Part of a small language model's weights: width 640, biases.
Each number is 128 + 32 x the weight over its row's rms, rounded and kept within 0 to 255. Layers, rows and columns count from 0. Numbers have three digits each. The size before them is the row's rms in percent of the matrix's.

# layer 7 MLP up, 2560x640, rms 0.0637, rows 264-477, columns 128-191
099:088133117045100103161143091086137140106122148126178112094151090138114102130133115172147105031112116149130153157130061152175150096171100127069121115116134148106147106125135134144120130130046139
090:104164131139105117094118184148093154110147179054096117155108102125178133152174191113158024105092149162145106108187083114147160147175165142077083139176084129150185151154148138068140150141128122
094:120154137069049121109154122191154132170114099112164150101070089132114103092088096151110116135122174061142119088091097153138135068118107125142128168170090093165135164113109161113116100123153194
110:144205086155132146087153113203102086134120104116120169175132139090103147114111087096142139193145115167127118122113097111209115133125104076127147135074119160140112085145123152152080114148122133
084:125137168165141095187122117126142184129103124125096130149106142149123108118173101091164096134161098118099125107151120124124045157102109103124130166121181085182158151138091108090134135124130115
094:091125192147125141125172194111164130100104073082088078100123116180093158131091135135200152084129120183112153093144153068086149091102120124127082118105175126082153126137181109120104228105165149
101:140131117126153140127130118103147117078103149105150131147147153130101159176153097133102104152147144126144045155124094121073161132030109148138174163157173143179160155139155124126187156124099219
098:101170127143133193120112151159146154089099092126125109125140108151042136084159111070110106158100103163112098161145065087198087114144144132131181137139109143111151120156194172099122134094101135
099:101105158123103117084129102170145204099165186143142122078118116180140133179097155092143208127145093141091082073180080113137095117120126150127196184136155134174036153104138115120119110190146153
091:148148167174175150139180146016196100163089104141126089134158129125128136113133115114125155073081140120073193112195120132147090109139101094139131130073138123133145109165146115082124178096176092
107:094102104085130063105126119103126128114117137123125175145063158171086092129125177109077154166099086110079133164069131106175107098103157129131146153152139102188106176155061096173120075132092127
095:126142142128132145186118101066126158090034141092072144117122135100115170159142074181105122152145115176176152127124129105111102093096076110139159111192127187145107135072050134121128130107109161
093:173192146161092108111061095147101142122103105080148107115144137107129134172120117155130017131118096116142116127073088110143102143129144159075094140142139080122127063070176145104126135107096137
102:161132159116092145083101085104153135134114137092098140076132136130149131066103133125132127126181181134165159138119128147131116175114079143109125143181156155122151123212099179114109138135176129
098:149109138097091115191077094102131124125106116062117103153111144156070184071195072126158072142128125124066166145093097083158121158092145098082108132108160176142120085132140154061186100074095128
101:061081054125152110140094124150135134194137157126140201115128147128089122068090161106120172137136151118149062183111153146137106166166151121113148169163160096086147198182050120074164104087175121
094:101063181124116191095063189108157159108115139135117175130123121150157108091134164118129058136101145079150155201156155099127142170124165125122081135118126148122105137071105120110090178085071121
101:177097086116153139165182110183078154151135156133130152093117077155157125105136153101151148149129122070139140113203110152129128145129210092095154157105078139136107105159175118070142131177175127
102:134132048157107117129148148110125111096193147151150182156113059139154121123129078165171111129069082102183180161110121150128119169116107132128095114134116114093076135158148067150076181148081089
109:059125150161161132156164110114139077073152063128142168113112081170101131174111096154122133115113083088096088135101148102133129138137086082167103086114190088137106177115131213104139119141124142
111:059112125148127170083173212200143110101133127184158094135112108156132095132126117167072120088150153121126126160169091141184156129162164126170150073107123169126141153129105151168166119105127104
098:127153132184194140131171186160152164104102115176125114200142160156129131132104140128069126168133155171097122151140145091115103174099103131126121124132142145156110180103185147164154129131171114
097:157118115185129108137134087096176163143115135118095170113124086131144165078138113159128160112144098082117078086106125169122101069109181160095179147111129053149129113083116106120132131045126159
099:107118135126126100093087137106146085140096174105105118121105156145123143165181094218063077116133125117127177127164179069129153139136151068121101166149109133149129127182110101133160116154123130
093:193122189167141136136104111150117074131106123167105121114111118096158087148132130177148092121125108112175124130153154119074092102087081118145109082080136241110131126096155165113122171092182133
099:051150103131151143168131076148210120100139162174155150190118139161144133150069056160143118173140155106130132117117149118132149191163110139192058132063137170041140178127108123136146161145105134
097:032131166173128136141138153109145139154137147147106170104147118174105132130115161122138123132093201179097174103147096115137110165154145081173155167126122174136198140140126192137134115110130157
099:110110157142171094164171121100117122166144142123169135128076128123121121142130123100071117139114120103116118152132117140107083170130157113091120112121183138081152137159139072118152156183132112
098:120138147160132111083174094127105177148155130079175120098097075146161053058149024158162120076183178098157093123121141080171119116100115058138084137132131111124124135070121099087110164117078140
093:099136146193147138109137130124159139132175179096162118170139158117172132093103122130108122166141130086141116132133106154135129163126093090156140142131183138144119133136089090116125155152162183
094:130137160101166093149153185196166150217135188129090041134162081128129113126102140167108149166144072083137131183116080118098104108119084123149059149099135139152090126121121123108164128142162078
098:086061111145132114161138176089138121142113118196054094154128149125159042122179144133037133131118123058115119134103180065193079108144139130065126150142101076160173101138056115117140121120110180
113:134108165147176114131122148127108122159128115147116150087084152144112095098127147089158145101143161166130125148136124117112181125146114127170053173104107168166168160108120086125124133181133092
101:180150168112136073143163142152175096126146134166121163087164134105142107171157099085148117164112105113094145065141131126150100124070160051026087135068149215111110100151163135125197103079089086
102:119152154084143130133062152145077118137147112128110098150154083162170155112161082079092149175156164115121103132138114143172129156106168080136099161130078081144151124174107100133084105139132155
112:123149105144119121061078081167188133086098220144101135094097074114157118100151182064155158082156132142137074127084120166107102141083077132114071160127066123152110137180120132105147097082160174
097:101100072180114121204129190110089081122121141096105157132183083175070102166128112110173144077120166185114098150122149164158174070113155097159154167141184106132195101203208137105179105132153072
117:087102151102150191141118094139092105122081137146112144096188120158164135113153123103140089132075099132098163150110135117088100063118129155161165097096178168088111170076177108128109161100141104
115:202141154095128102109063150097166144052101118138107137106133129193164213096130121089055101143141077158156151124079085077167147156116128140121090114112168141168168061120144155164108124099098123
101:200173134143115105116136185120107178149129179115149089090156128185166159178129158121218098124145159155110123125146145170154075163134154082175115130072186102151127106146120136145124146136118087
095:163127137170172134110212115139136150077134171101164067080068143172150105139150133097141084170156065130151123119161159134096095155109083144149150141161109126129164130143133158165127131100161098
113:124126152212139201162124083145120107149171184139132091165147092087159104090099110157139140065135141152128113139212130128115140136062132108147153147163069142133075086154114054119076169127138138
112:158134082114071114133104167099155104057120140127137073139143081171168107102152102192099127067128121083129123123199146117088198135115185114113083157168134100113147139163137123108124103109132163
096:138140011200139154140098108142182076104119091163114109178128076141117106098169124176136166156151097128155154156134111066115117157120107144101092068129139160102180113114130166158145120114166135
104:158145209196122127139131121078158112151098170069115123079145102128138068083133094148159104134113063127123143090127157100147153160136148085140071140155164090136142119118152181156173179145120082
108:139088112128118114121168193110166128112184170139162177145142113090161115218119067085157075140110132160065124175192109181127134054149067191044196207198158150162101177131149156150124118141118102
103:101162132069111165142104121138146154131172133133100110115127140128126098093115184153138117071136158147137144127091115151123186124142022179083169154145108131165148118090152138138056159079159092
100:147103115104167201154088166132073086104230157105097110135106132156167142149093145158090074072146103170147144134101088105086166108117105104101160186117160144100194159108177156129107092162176180
112:124167140129122108130145102153135124103207123101139095127103072145082142080116151090117118173123120138120129196140099135150137139095068159098114119153116128092147180068095167121105104148109179
103:135104178226074041155119117165185131086145203160140129109125068084101117106137141164105162131097149150196157146055158113134154093126173195166158126126133140144128166131172157132119127081141121
101:113162090130086168142095094158156155113133144092104111103136125161127114104171177194130153143104102103068131129077155117091162121135104111166071144128125161086089134138098123101151141185146148
093:147140054189151107087130102152144093150109157114108130102113126162149088195136177142111123152164089075146164133054100071141095132135141115088135117161139164117108151062123126182095079154155054
091:103149090220138134196116069113095190178097150087162155191081207160148080089179112161086114150106110124208134123175104107146176085128181189119114144135084115104099129134104128137123115123110175
094:107148082132110130152116110126171144149099109121133139155107113156163150120181150152133160121181089133131154127096187118146160107128170149072150172155135091147134144141126069126131129161092189
098:094159102125106070134200111127153136174082151110145160123162163132116104086112114155063060173169094130185120106143116059113113102113068114134121106164096114122173118165074128095142101084190188
096:119115097144095099135068150108134154081127208155144134117115233122150140156101162146190061163087119179101165113092143065166130128122153138131171099159120184151124128129172120146066109124100118
099:082096179162149138150195143105119083170150056159120142101151117121161138167160156116069179096102118132148161153107118123100141099163127127065136069119142173111194132067111137124170147109079165
096:144113114174129157150127188155140172149120152153153154141126125145139105091165159128109144148146118160152131090119085120109154177113146206139152147186134076157102124134126121140126124086120119
100:144150076189126115143079071165125180108102142111191125137170140126078080185098129151181134125166151099154154134094126110103092097116127100129134121110189143082143136110148160153149141126135174
087:128047137145118115139127153154119086142084094182158166095154132099161130133102130086109075065139167085125143211089108106135082097153095139124090098100136119078128143116176088160076182111142089
096:091150134118101112090067157150140205112126115166093094129068123143110120147146146081140108177075140075123159195090071127131111088115132083119061117128131126128138099095189093126136169123103148
106:196139121099160147148143136162103114145135160132145172130087204162119061067133124108159160106107154137069129058096146050120126153109175132107050101077123131119080153081097156124118146143092118
089:137137151104136125106116124152123182117130133136123123142168133108124103198184125172170105137124098178127142152108089110170113099117085126120145143146108080149110111128093114124100073158165121
096:133131142105129129105118122108148108131109099103098093129069130149083138118174151175115151131085111121128091118085132140190128181090100095132166152163116112105172111166099140113171105102158135
103:085145099134116209086157161113077111190134154139120125163161113143183125111123127200134168146166122140111188147193120156121169097124092137124063110082151167108178142120135078098162169144175224
100:106130158099126088119137174146156120080143126047151075146088069116091162119165100097132143097073088092172128162164132159107116081099095136128118120105142121110081106152116115131103118111112130
112:185149128161154117130122157149085104114158177166185091184146109161115120130103165113177130114173220168119168152107141124163113103134131075102139074123202115130130135205084110099115111162087167
101:145101138131144131160165154127081140152106132146101134157151148096106105107107074101130151145113072111125183131142079028112138110132071136108167121083093149119121178094060138143176103115070156
104:112102155163139092155137203094154085145133061159179152155131082147161156154072091114110138145115130126139118074120065194115115123147121096175103140114130151085100140143117111100071080134085144
096:125173102112091054081126105165123137124054133192119183142098081158141065148147081137115074101159190098133182141132151049156132122121142128118155145170117121080113206114143166181094110114099122
099:152112117175145115178089105149116114146135114099181142109064099134186156142159131094140140093128089158096106147042113147104126128178132117094132136120154137163135171103146163204149121133180093
084:154188121134098119128121138152079121092043133190135137115074160105103074142130164126165152133151171102172114191134105126109158122130066180148048146193151203133051187071180115111066111146134125
101:147135156112145113128099205122108115091126109179107100174082119119140115151158159128106138096115072120124143142103145167143088107135134142073148156057110137082133168173152128073084117101162136
100:149108151211172166158111148097102138109101163121146128098123170149080051042123149131150150131132105125088106116058148099136175164085159129140151160137124091164125140095118086119100153152119115
095:049121115154149111141171173125159154125129203117174117128140158144168064139077131097178111114119129129152069109170127179134187204088080123062098136152129115180106104139112115207083093164145153
091:070137088145115165081117166168192134171148126186080099130076138141171134095143102129067174153138087152150076129137082107166204137138109085093154097115149134139139161155165130121117152117140144
094:120094172184100138084139165059159154102056137096062105074120106182097108103153122108188070069140167136127140095182180067168132118156127132131119096111137142171189145149155080112117054176076196
102:104060148102136130146127108106060127099080134136052109118159123122139135116122138136166099145126123053100132077142136207081122089106111092142089147054149154072147177092136117134082122126168096
097:113133165179123120086113168166151072165096144176168121076140105145156088094144111056132090102144192142091152101098157063127127087083107123130082139125064154106133104135122115089181105116103104
092:133141129074129175155147152120116134132189212142146146124179093139153148160117143177089088155151102157137121071166107133119137135122160083113087071143153105119100130117219127118099188135136100
091:091113140137123131130112085176205114083099198119073107067113099096160144079126174088161139098075167106100124138072102084108147099107113128160162139145072134086078157120128163112152124098090101
097:111126135128145144117172129124061146099124170057082112147102105195154054108078128150132103082135118105127201113115133122118147102119070099142102101158141109124122081169087139094095131144126159
102:171153086190130142107143155111088139118122140127147088112133123114113148113122129079121104065145136102095124065130101122154057105165085163129160114107152096207157151155122169179201091103159102
091:146111117097117080138092084109156086148144109119070094146160108050128173138193159116135102123096131105128179150143094087126168087193112170143131155093082061097135129102162101087103156114152141
101:054144101158148115126135072201073110101079086047113122153130156126192146097114134132165128129084091118122149168112083145111123121122122033167161124117154154099081117131123059148047107138102134
100:139132153125116130154153148161185153134155108116085155164071149102222163098153103113116152044097139098137134133112129092161075206108111107137079137116114137115138096166165088146140130124128119
096:105101084090090095138141136172153112146103097061102108153152130122122106147099094145148151127155091081113174110064145106111113175130138092115152154127151112103092090137198094125162096142109170
106:072087103159162069140156085146150167212111133099120119145189114151116135146110175114114163064131074167122102105109156080226168140136188178109116154118139106119122089094129098132102156083097141
097:076143100170099146117102118122133068099065130131118116181187127077109142102135135083149134123080124147122113066082147102090132133141157145154094126126174144130104168174185084108087129121146127
097:121095093094089072137134132171130125115206136141128143089192087169117160058118074122091162008095092124098100138122116127090107121100087183098131119157156113080103088144116157101120159140082098
097:070163125154095143102140151163103182161146135158107126134128140135062091130160067106117082053127128100108143176050112105120114107090119111095099138078131142180102125206091101136162163142126109
114:138082134123140141142086154093166114120122166089110105118150164150143127106103147088158119150110115141106129152182146101140171101062180182118102127112119130130159134073149135085127152165040137
093:121112143138169103162127139107102171135131093188170118119084116128152119139161177117162169118150082097144062158130098156141183134105075091118134099111152141138079170114096125125134109134094146
095:120131167097157093067124139072163141106114153087072105141219113097152121123118124117126158117169086128103132139144187137157140130055138098097147119119134101193174159146153082155146147105053133
093:112101087132081186140187134117130095117098116151100148165102106143141116124107191125096110067126173079103106141139100091190122116146092141142100114104051171105146115114113073074123107068157090
093:114135148148143124165163118084135141104077134101131099102176122127129072109140146107157067090163160163030106078129188150159125127151133137091169158113093156184035112072133099102161105174103076
103:090143100085178072082059142120129104112146133096116147148127170107116175087075087086124091124082130090136085120167141112101099080121156121144100096108171141111136169095226118134082079119095131
100:108121096178127127141145121143111165113106201131167150198049159135105162174145153084158153131172161112055094158150162123208117133077149083125142163148166162097105168087127157180082148150130126
099:103121126082136109153122146104150077114167129151082116149111138096175115120124129112129102109081055142089100118194118131138137152098129121074128086145125151111178128143159135107176099077154180
091:113082155108145194131102171175116102086086152102114169143069163146111114122153101175174065130109115126139102153139174138145082129093191140136127119149099123117131143129076123094122111112099117
104:169108178197111088115103117155119116128190108105136112215074072162189058156133145077176159129157131089178104129104100095152162117129131128148132112163097140147159150145132104177162102128116141
096:088140114067094109187089148155126126028130138110104162114149180121120115095170145106090157181088087109167107078160142138134094110145141151100117162165155186151080092130149083149136126119170119
109:161095146079143121172100147081162099101137092112108118120185131076135146101122163092114161112112177142130109104166103090125113151135141122122136141180061134162142128150121104105132171072117127
104:090135099182091126135075209114102128103141135126124172078068105124123113134123072106031152087137122150123160197131120084121130068097116137054066122078102167140127068174102080153175113103141136
099:108136090121113086106117069143153080123142114139071129097093112154121114155145132117148155107181156199088069062112117153112131116101110139157093091151112168213151093091128133118136159155096050
108:144140114161159138142154129121150182125080149083092100095089104151144132128141064104159111112066106111101199210102092117184096192062107119127108097083126067129121085109136140064170110129136113
102:119101165041095096159128140121121132163110130142110079118155127132118115116102134148131130156188129127126125179110070170146091132127112184114188115116123175142131131089158077151131107149103131
110:092184113173083174138130141142151137099160117117111131165158128068064078106156137134125140043098144089145119162117126132081153126137143094168129135167112156149088146098143055128147142128104148
094:175135147106142179165112085164105145135122138158141125154086170104103147097089097121139176122139143159090164062125094130138098130143148132104119045120123149060139142162159115150134139121111112
090:139184134107144130110059181204116159101174091163137090125153102154107105146121158088128162144119149164154101122165113153122085167150134127070139113118188146139137149138118088206208134100132131
096:089102106164123142145081201107127068086157139168173110177203152109108085138080109092159065158140099064135123113134164189098077118107131163107145181123096100131116104118135079106097097124128165
105:127117086104111060108189142167136096203122075095124184107111110153144083096102111113171146086143072108140142188204143102129111164155099129158112106144089126161079138062139146154122183118119082
102:132115132128172107099127125042154143131135118214159086129091118047143182106142145099078129104100102161181154094145140144163119107137188133078093101195101125140101145108120096133163101145105162
100:118095163147149121134082182154170109222137152111115098113117151106078141141156106099132174120154072125148053076074130175154147081094114093159151074165183131065159103173181130137082138112070113
092:131178164069089179183077139174101085114123172135123118137147182110152154110116164147109120130128090157077100075127119131129103121141104101179083081116117123126116140130178102135116117174184133
091:132146141153143143154188143150070127170142158110075180113099075136112156135123137135151133105073096166129113137170154058093172192130125080127156069118149102105113099103122161056124131171174132
133:167136104112114092084103134111129213117134113060112128098130150146159124162158134154130104101147073181080131108155156106122161124149153093155124173134100137116130125159144181157173105144190130
094:163160158101113092069112112076099125062117148150103117079162116159122113144166155084128107089117102138183080126140147155174061175062196061136131144151131140150146137156118148079115079128120072
083:181078109147144074165112184122111199054052090189077148099114138123118169118160110119137079142088142124090092137118189153154135115150190133112153098082130129099126136124156116101142077127146133
101:094150109162182133095117148053176122131090161159159103134088153106076144098127069143125154126166146091174155077149096135123131109102134143055172114122160113105128109171141114102153175080086091
105:132076116210137097134121105149136133120063160152143110120096131151110119060103082131183147119151103132126094132144112152145147132074124103124116092161200176137121090116072147154091177142082143
121:124134175087110128150150186197087100163138174140133145133146148135160135089098154128124108097161101110126198173137096144123102114117149128146148040123121066111129127065167106210156146114116189
097:118158127154161120093108106158156147105104128082165155113114091175054211133158173080136100096125096152132073067178056141075086119115104120129151104113076067083134120189126101127139096169159121
095:111116141131084159178096128072172117086181153125161138133141145146186119098156092105086120070145194101149141121120081140073175150134134151076096091202115170088123099157170081107102024156113113
093:137152130148115104100180146102113089094188160105125147117091165139136127142083166106121161113172137189152164109111118120190174127118175170133135184092134142149163131093204058128107091096097094
105:092076150153136147068117075126161096086135137154121120153103159180123165133118096113113161111130070148088163154124078107113163127099133101150098085136159098117148113122123096095103216142097136
105:160120118164163116167128158140099102090163122134064080143137146141119108061126137113144099187181154128105128151124208135174148137129117123088159176180116115109072092124168115196138149092084131
105:138124101140134186110070168122110156112174177106123155168132119110176125164080117148123111129163128114154134027089111153120172048141139145144158086142144121093156129084119143118127146142081134
118:153155095153146152153138125100138094082097130145127144130118086121107108173149104114114110098119154105117095124105125138114135157174107081136088106084175185093096081111135119191126061162140134
095:150092097127091149134085141117094098108110065053135082131032131148132147135061108096119201115186126107066161125107080118054170131141080120135112173142120130155130081132208126163166119164158110
099:146111092154147150131126168097139058122165084180099131123177131097083129074152126117122126033099194146120139134070088127124148094113143095115135079106073117135093111103099083134101104103100208
092:122149131098181121112103127106159137100104121139118140089108098144121150162155130103089068092143152067104099110124136132118107054097079127109114116163163133179080098142122104176157175137107153
099:169101164128082056039145122203101178095112159156187145083166101089133095112195122168123062099142109115116120161172102077154171086131170105080142097150102105120132108174128166163144144142192150
106:182153113108167179049163123122102155139217144204097083118145100086150131128156138099167117146131097184121189175149130161152114134075112113086062134072118197136115151087110141147092145112124089
099:112151115155154110150140119110086180106108131115162079143129129122117072136156075098174047157142158093122131085078237110167094081134135134105128129162183156147136185156115166062088101146163103
103:138151137094120101113156142171104131144110099098115146133099081175131165152101127066129115166098185124095188162114108120116143153107131149108096124100111145218157130122099153094148109144113207
100:119108208130134114150170145134156160040065116163125160075132156119131099132086136075107126118104155121112076135160143141182125135137133178083124199115118176119181141131128074145125045131071175
104:114125109120131121119161104104091161137122151165089148168095171124068174136148069142159157157212117139109138131154171126168101090081080160130091136146103077110133122109094130153091125120173086
100:114120166067140165125151101105109146124119118131150058130146101133110148158109104180160083136109136128138091084173075123151108134086058109144151060175111134099119103167121048108090182139150103
113:080104151090099087174157175053123076059187167111166137142094146118156192200138120058095134167157113146135127114085060119122139161120108127109122158153074094103082094119081154106156127158105153
103:168146048100108120180152141023134110113106074107160163115088161145096102078161090079094162140164181071103175131151161102168112125124154086075182120103114121077186161128116101128199078132097136
093:136170178131165125130172143136118142128117127106111138051159152094077161108137120107190134103136116107135132180141110148135081128111105081141097184073165143139126122122096145106095115143105087
103:152096118130156126101084116142091179147118195153130117097145159174127085104186135151164099133078098087077082160096144116049177135121146148143160092063159088076153097124120107102158145123064097
106:133204130131134132096179110115113186115137154135115106152132085162115110108166178101142166115103111169042159130095123075140141149108110123141129110155086143100119127102124128154103170154177143
107:166103113130136138138122124140115155098160160123110092035148138050086145119176050141116081129145125199106124140110120093142112091133129151103017114123158162193130123112149117112123079123077169
092:086162121135089136167129132096089144181120166130166106171170170142122140124101090115105136068093129201129089106159139110114119110131093125101110106129112196099177139092123069154125150140107077
100:153140119095152151130120137139137126164154057134098181131189114158189162098171111111190146091093079120149172144102160121172155107153139159103116134099120140087076137051117103156101104183104129
101:124118131134088123142122073131145121162135198162145122122097123134161096112186192128098161121102112105130124126097114135115127127156095136144134199136159063148104134110128132182076167172153153
093:115128147178132172127186124125091126171089160168145097106124132111093155073097134107157135076073092103117098159097093043145159109126109166128143088145137126170100127129114128127099086147064165
103:117129181134199082137139127159155103158171157147159119180126186123153115186145148178160125093162169129075117145133167089081095144070096138134155091133127079113160136134122168148110135144126117
118:098115159160173163146199107150205144094145209105155131079138085166117143144180143146115139107093170118097093167098134122091171121091115179168069127178087124143107170145113165064138097091092148
104:155162130109129164129076156140158129162131136160131166125108156088158113125109092128170097141135088092130095101120095136136122109141109148156148086121194098047122159192125109059086114088125131
095:138134110164165100134149122193175140116054121131161064127116083106127143124093089142140139112128121137118120087102062091098114099157129149173094127141121114088102152126198165138092072123111101
108:131106118117100127111042119099100093100126145104126152151119080075178110104108127161138082127143187111058151117176140102162132117166122134079179114119146170154125185096150158141137116033105205
097:102145173186161100119111110102107112165110108127156138143097100135095113090148127139170085114120126134108114128054101176150120140129136100098128162153122133099162103130134194093098129110140127
100:120080129105160124204119152114186120124147126162144141117110156141068114112151111097185107153095114147105107136149163150082099167127148152163211167214106141083160102088118108114087090117092111
107:135105133168114108128123120108156104156098083120109095117144138209166100134095132120073087080139141138125186113157130154147161107145135083127169118089147137085133134120105148094123092089112122
105:091134158139065150098136123216103114150160136168125120134070150119103159093172032140107142108105134172076091184117036133138115149167157164192104099125100152125123092140126104135174113119156128
102:106171113136148138127125141150092077099115107172110140102169142130116167086105123138102180142123098117131079103142106069094120153141144147112146102060118170130123151114130109102088130175167143
104:146119119130138105054083170145108168148130128158112174121111138172116108061069164144191161174087093107096132115137160103104138127115132115108128104185072085182115095144123120115138085139158161
097:128123135158156119141126104213127100146133124088141209117093112160137110116153194165183140143133105059129124151062175133134162203108094131166184067104162158147179115119119122154112127193149073
098:095108130083132179182150129150104143167133152121114114129142148142081090093146154114142057124084147089134122089116136097176107118116168239145115085161084141132129100085104092127084152184108107
096:116113088124112093127143128122081111114101127141136122137151113118094138171113121146175148111104071118132104144079160048158139143080132148100109170177098097124106255122205086126139123173112133
106:156115102208149072155151107062122086107140061106171160096145093126152179142107153101130130109141133106214107135140145111109098096128130115116170154078117162061104125136108107131122107157153147
093:088152088112118087142139105153132184206123112137084158124168142151136099135114133067175114158123142154112156147124093155098122124082115197151117087080124146115176157059061079160148149181186096
107:119040129142110124227164130125079130181159145139118079087082136117129098091146104151117093170141087070135162132135154098128136117182134134109112121095149113133110143150101170140171149114145126
111:106091168162149064131115113121099144142120151156083124107120143174141115152120163102102184108157135160151169146147035121120127108199168139196108085130147128089098091149120146109125123131157131
091:099083122128115131090084115106148126168086143130172143132115117056134141146154089083161116118141165137129109182148169118116177218119103124109036136104096172139154116125101108104164121114108107
107:133115100118155142093075163159151143121120107111101104099096128105127153136137058092113147124076151183155116148174080145180207108079122098138117133134173162154143131162169115094176128126147095
105:072134202150177151086083095136177138128121143110063125199087072138149100099071128158113164109116108118161080038128142143143088153098133088142097109121104130169147127117130167112116147106157072
103:136048148083151142072097128179103144146169157129118103076100100111148133082129134107137126146141094116092048114112130186150189105095130115138184073108106133132076175089139133149175169088144186
101:115158145160133089090125092145048118166086123166144131102134045061130063109087167125109169106138123146157180069122143138183100121145065199111143106187138135122100166168129185120168122089148070
096:082104140054090116108177114119150093128094121122136119127154149133138088197145100126171099116137119092122225109126047116080147149163037080173158141141113095116127151055065157166108145104102123
090:097103115183121091123109140171138101140158125079133107106148109121165128099119095192080093098129136122108178151105102103099173108170135146105162131144147105151103114169155130196087101076163084
099:101118128151142106089111130125096135152170151096152070084159120165154057096109177129149134155170110042135157101103122115088151113112100139082113211115161146083154144174152140073097245138112187
090:199112122239100157097116088151056151178119147136095121123153105124119159140157132162045091184108117116118143182177102163114186156118166212095109096125137144151125125132139089103101125127206180
099:115094138118102165133118140125172220123118122142118153138148132134119143089084098098120130112106102127110140142074104104100217070147126110145093193161077160150133156175111106124125149122094098
098:162106183123098157161129112143106191137118246172179143111116078172115109095120163116156119075105129095124172116145140136096069074069095135113145120129113170151128167133139101078045127097093065
094:140077126104091129156109156085176094088190119129121104155127128087114100070127100080105138133154140112114152098201131095155115087149134098089097117170148106165112099086123093107118157145170116
096:061171167103169103143129133155109130191144191089160142100158165098148143171154139100108107102113100177131083072159063130089124144187107129175074062118155124136113094184159083097133194078152161
095:127134126115128163105125146154157128144156088168083138126163094133162114123114116081173117112102162091136144160091138118126081111135183198090152108115075136133133110131081074154229097093122111
100:127081157113105135155186106117124138108164160111107154100133152136167113171099192121113123115113106097156097112131155098105186115122178126110095155175148157181165120090217101108131126117128125
089:156063130122162137121108152142149217093140133150129107114099121191126116148160093106066053155159121105121052132166161137155141088156192096111147102093126152092099134091117108137142089082127135
091:108132126129177076174151158119130194112112151092094109134132067082143116108094113180070115114165081121122114146162137123131103036122166133088063142073056163105146101131121076130121102057085133
101:156163158105067089130155102094046158129145089111111123165145142106139103151163129108079091142171119148127120173129136138123086130090145148122139117089141189136163147149141100117113140118128142
103:108160155145133115150123136199131131190109142115155161085124106194112109065115162101108100120128091150183151184101071141198160162091092098134053114131070138189164089095115147125125158107128148
102:125122081223120177145164140167103127116176124098161182129177079144182117100166102133131129121111147108120098078090213117119148103153107127145166126116192136115100112133150149114130054173150129
096:095177163059148084125127105071154064116133210121116153119069054096137147133172108084152118144135130134137090111181098123105125100094136121146154148095085150102192148118155099118131170150133125
106:116146155124145066179157117133165114144147150172140086171104051122158106086116082154170102117165085094139138129143116179102129112137168098170180140156089100116160113153168115157148143113131120
093:162135111161115130113171143170127145082094099161163144115155188155098119114125119120104077134130164073151111098159187158089114161137168101075090105153104148093126105161076078166059095162142133
093:121084130106187142121106084144096138109104148185049145218117107140133127120167110185154150115159151124122120147148147124178141140089148137173122077151144128084089157125104118165139112136134136
101:174133079123163110101105119072155157069165134069103190142090121131214146149196180115115050124119117195130173094123150143123133119094127086108150113173209181129164102157151160114139136166096109
111:103116179119125103145146128099094150082076169122156134147163099187153086113121135104148106093191118135120113159107149163142144133148111129163117120161098121151154143186190141157108133161062051
093:085130109157109136142162211097182149186126078081147134135113130161121162072167115166106130164181102149143129133100101112118070084151121064096077080132084088127090088154152109041098127112117165
092:157157176136064147073109088091092118143123141099121113119161171160112119106114045135132155143108170125156110124112129111155102108099135238131135112182097172162151158129087120094117107129109069
097:133131169169127126125041153131115069146089077101140137121149092177171115157149134157143162143145136120107130086157215149065121183124091109144163152118159140105163138126100151112069152169132119
095:101131192112132048083131113150122158142080162106128071063087090150059085124101130108094148129151148130086114126131111148133148160066146101114133104079112087136137111130173128138161121098115119
107:095145095126080194144047197085115180101097136093153160163103053086152153152118101096156130179167093153155109079176134097142146091165177140100109118141147071124206141139145112191150144098209159
102:108102154151124131062130142154120147136094143129153194140091113184143075170119179145150149116185136133082150092127095127175098103086115096192103120088131138140151100089157136136158149159080130
098:178188154141162164166127126101129130127162097163137169118063126179100137137144065125161129152140174121110170147172115198080151171117143108120159109135085120178140159110117164142094106160103158
095:162134114156129111098128118136144124139211174082101192111154115073092133114150173136111177101170129107196108138115146146172123074075109176121129181129119142146134100123181120190088137098193117
098:110114117181156161134107133119093150196154116115111122117149152131105201144106136150174114156087117112086102143161133095095135150063128111091087143116122082147194185100144062109182098153133092
100:086092149173128126132083136165085078077159130129099159157132070132095190130134139091139120142061122127171119097159150136170144133133098138167168148132122124141157096161104157125134043159059178
100:111131119086125078169100100153103140105162088090145109142107149163087104078126126110209159091117181116139097124125062100094179186136133197057158162120114141095094150088086134120142124115162081
095:068155157129145139091075113131181123121083166202117148119169147120069171103143119097142157128114115138071196118095130142104126102097146133042122110140135079155213184150150173081153107120135154
093:129138119101128106108138146130069175148127179133081128130108144111114088094149184115089140130133058143091136149114139147168127104156106144106055119133106162084124141107178110156171139117143104
097:086149151121111144085117138172134178112153116147108122087086105197115149066117135163092135151125129104051174149138129136126102134101211132123221100169134147122088100133126160175162108082141136
089:170138113122122167054120099115108155104171150106112116157146113171133122142125122132121106078091125143152140135087153135128097122179078097079126146155077066174144086091124086105125130180104116
093:152213159128119127123141147071120156091201106089134127108078128133145080148160082168105137127133057169170113066120077114104086122153124139165145154119164112065115120160115184119070115089097138
097:108143123073138037127141095122195096109142164173184151141105102127120126176188074097136098117120157079095116122154101140060156202093146116122145174127182104112121122145104091139125146158093075
106:116116156141123095125131109161112198126145160072112091074100094069152121122158000112128156107135122138089159107122150105162128184166130144098120108156146122077126130143127117094157089149134170
100:110091181138203119137159092112114139102082129145135092096147140122126142120164109186165143179094099078107120160187103151106149081109168093192102119158174133131140153235085130159159137103146204
104:112056166091123084120132164142101138112170112164152135163139151124194127147092120186128042105150036092147094127199163121135149195124145126169183208133108161147070148114130091086142140112132077
117:115072146150109125123129152096086105119144167194151187135129183155155144106092092068075134135156158107141152150103111124098126107105172126102188119216149069190121092108118147118132117107148120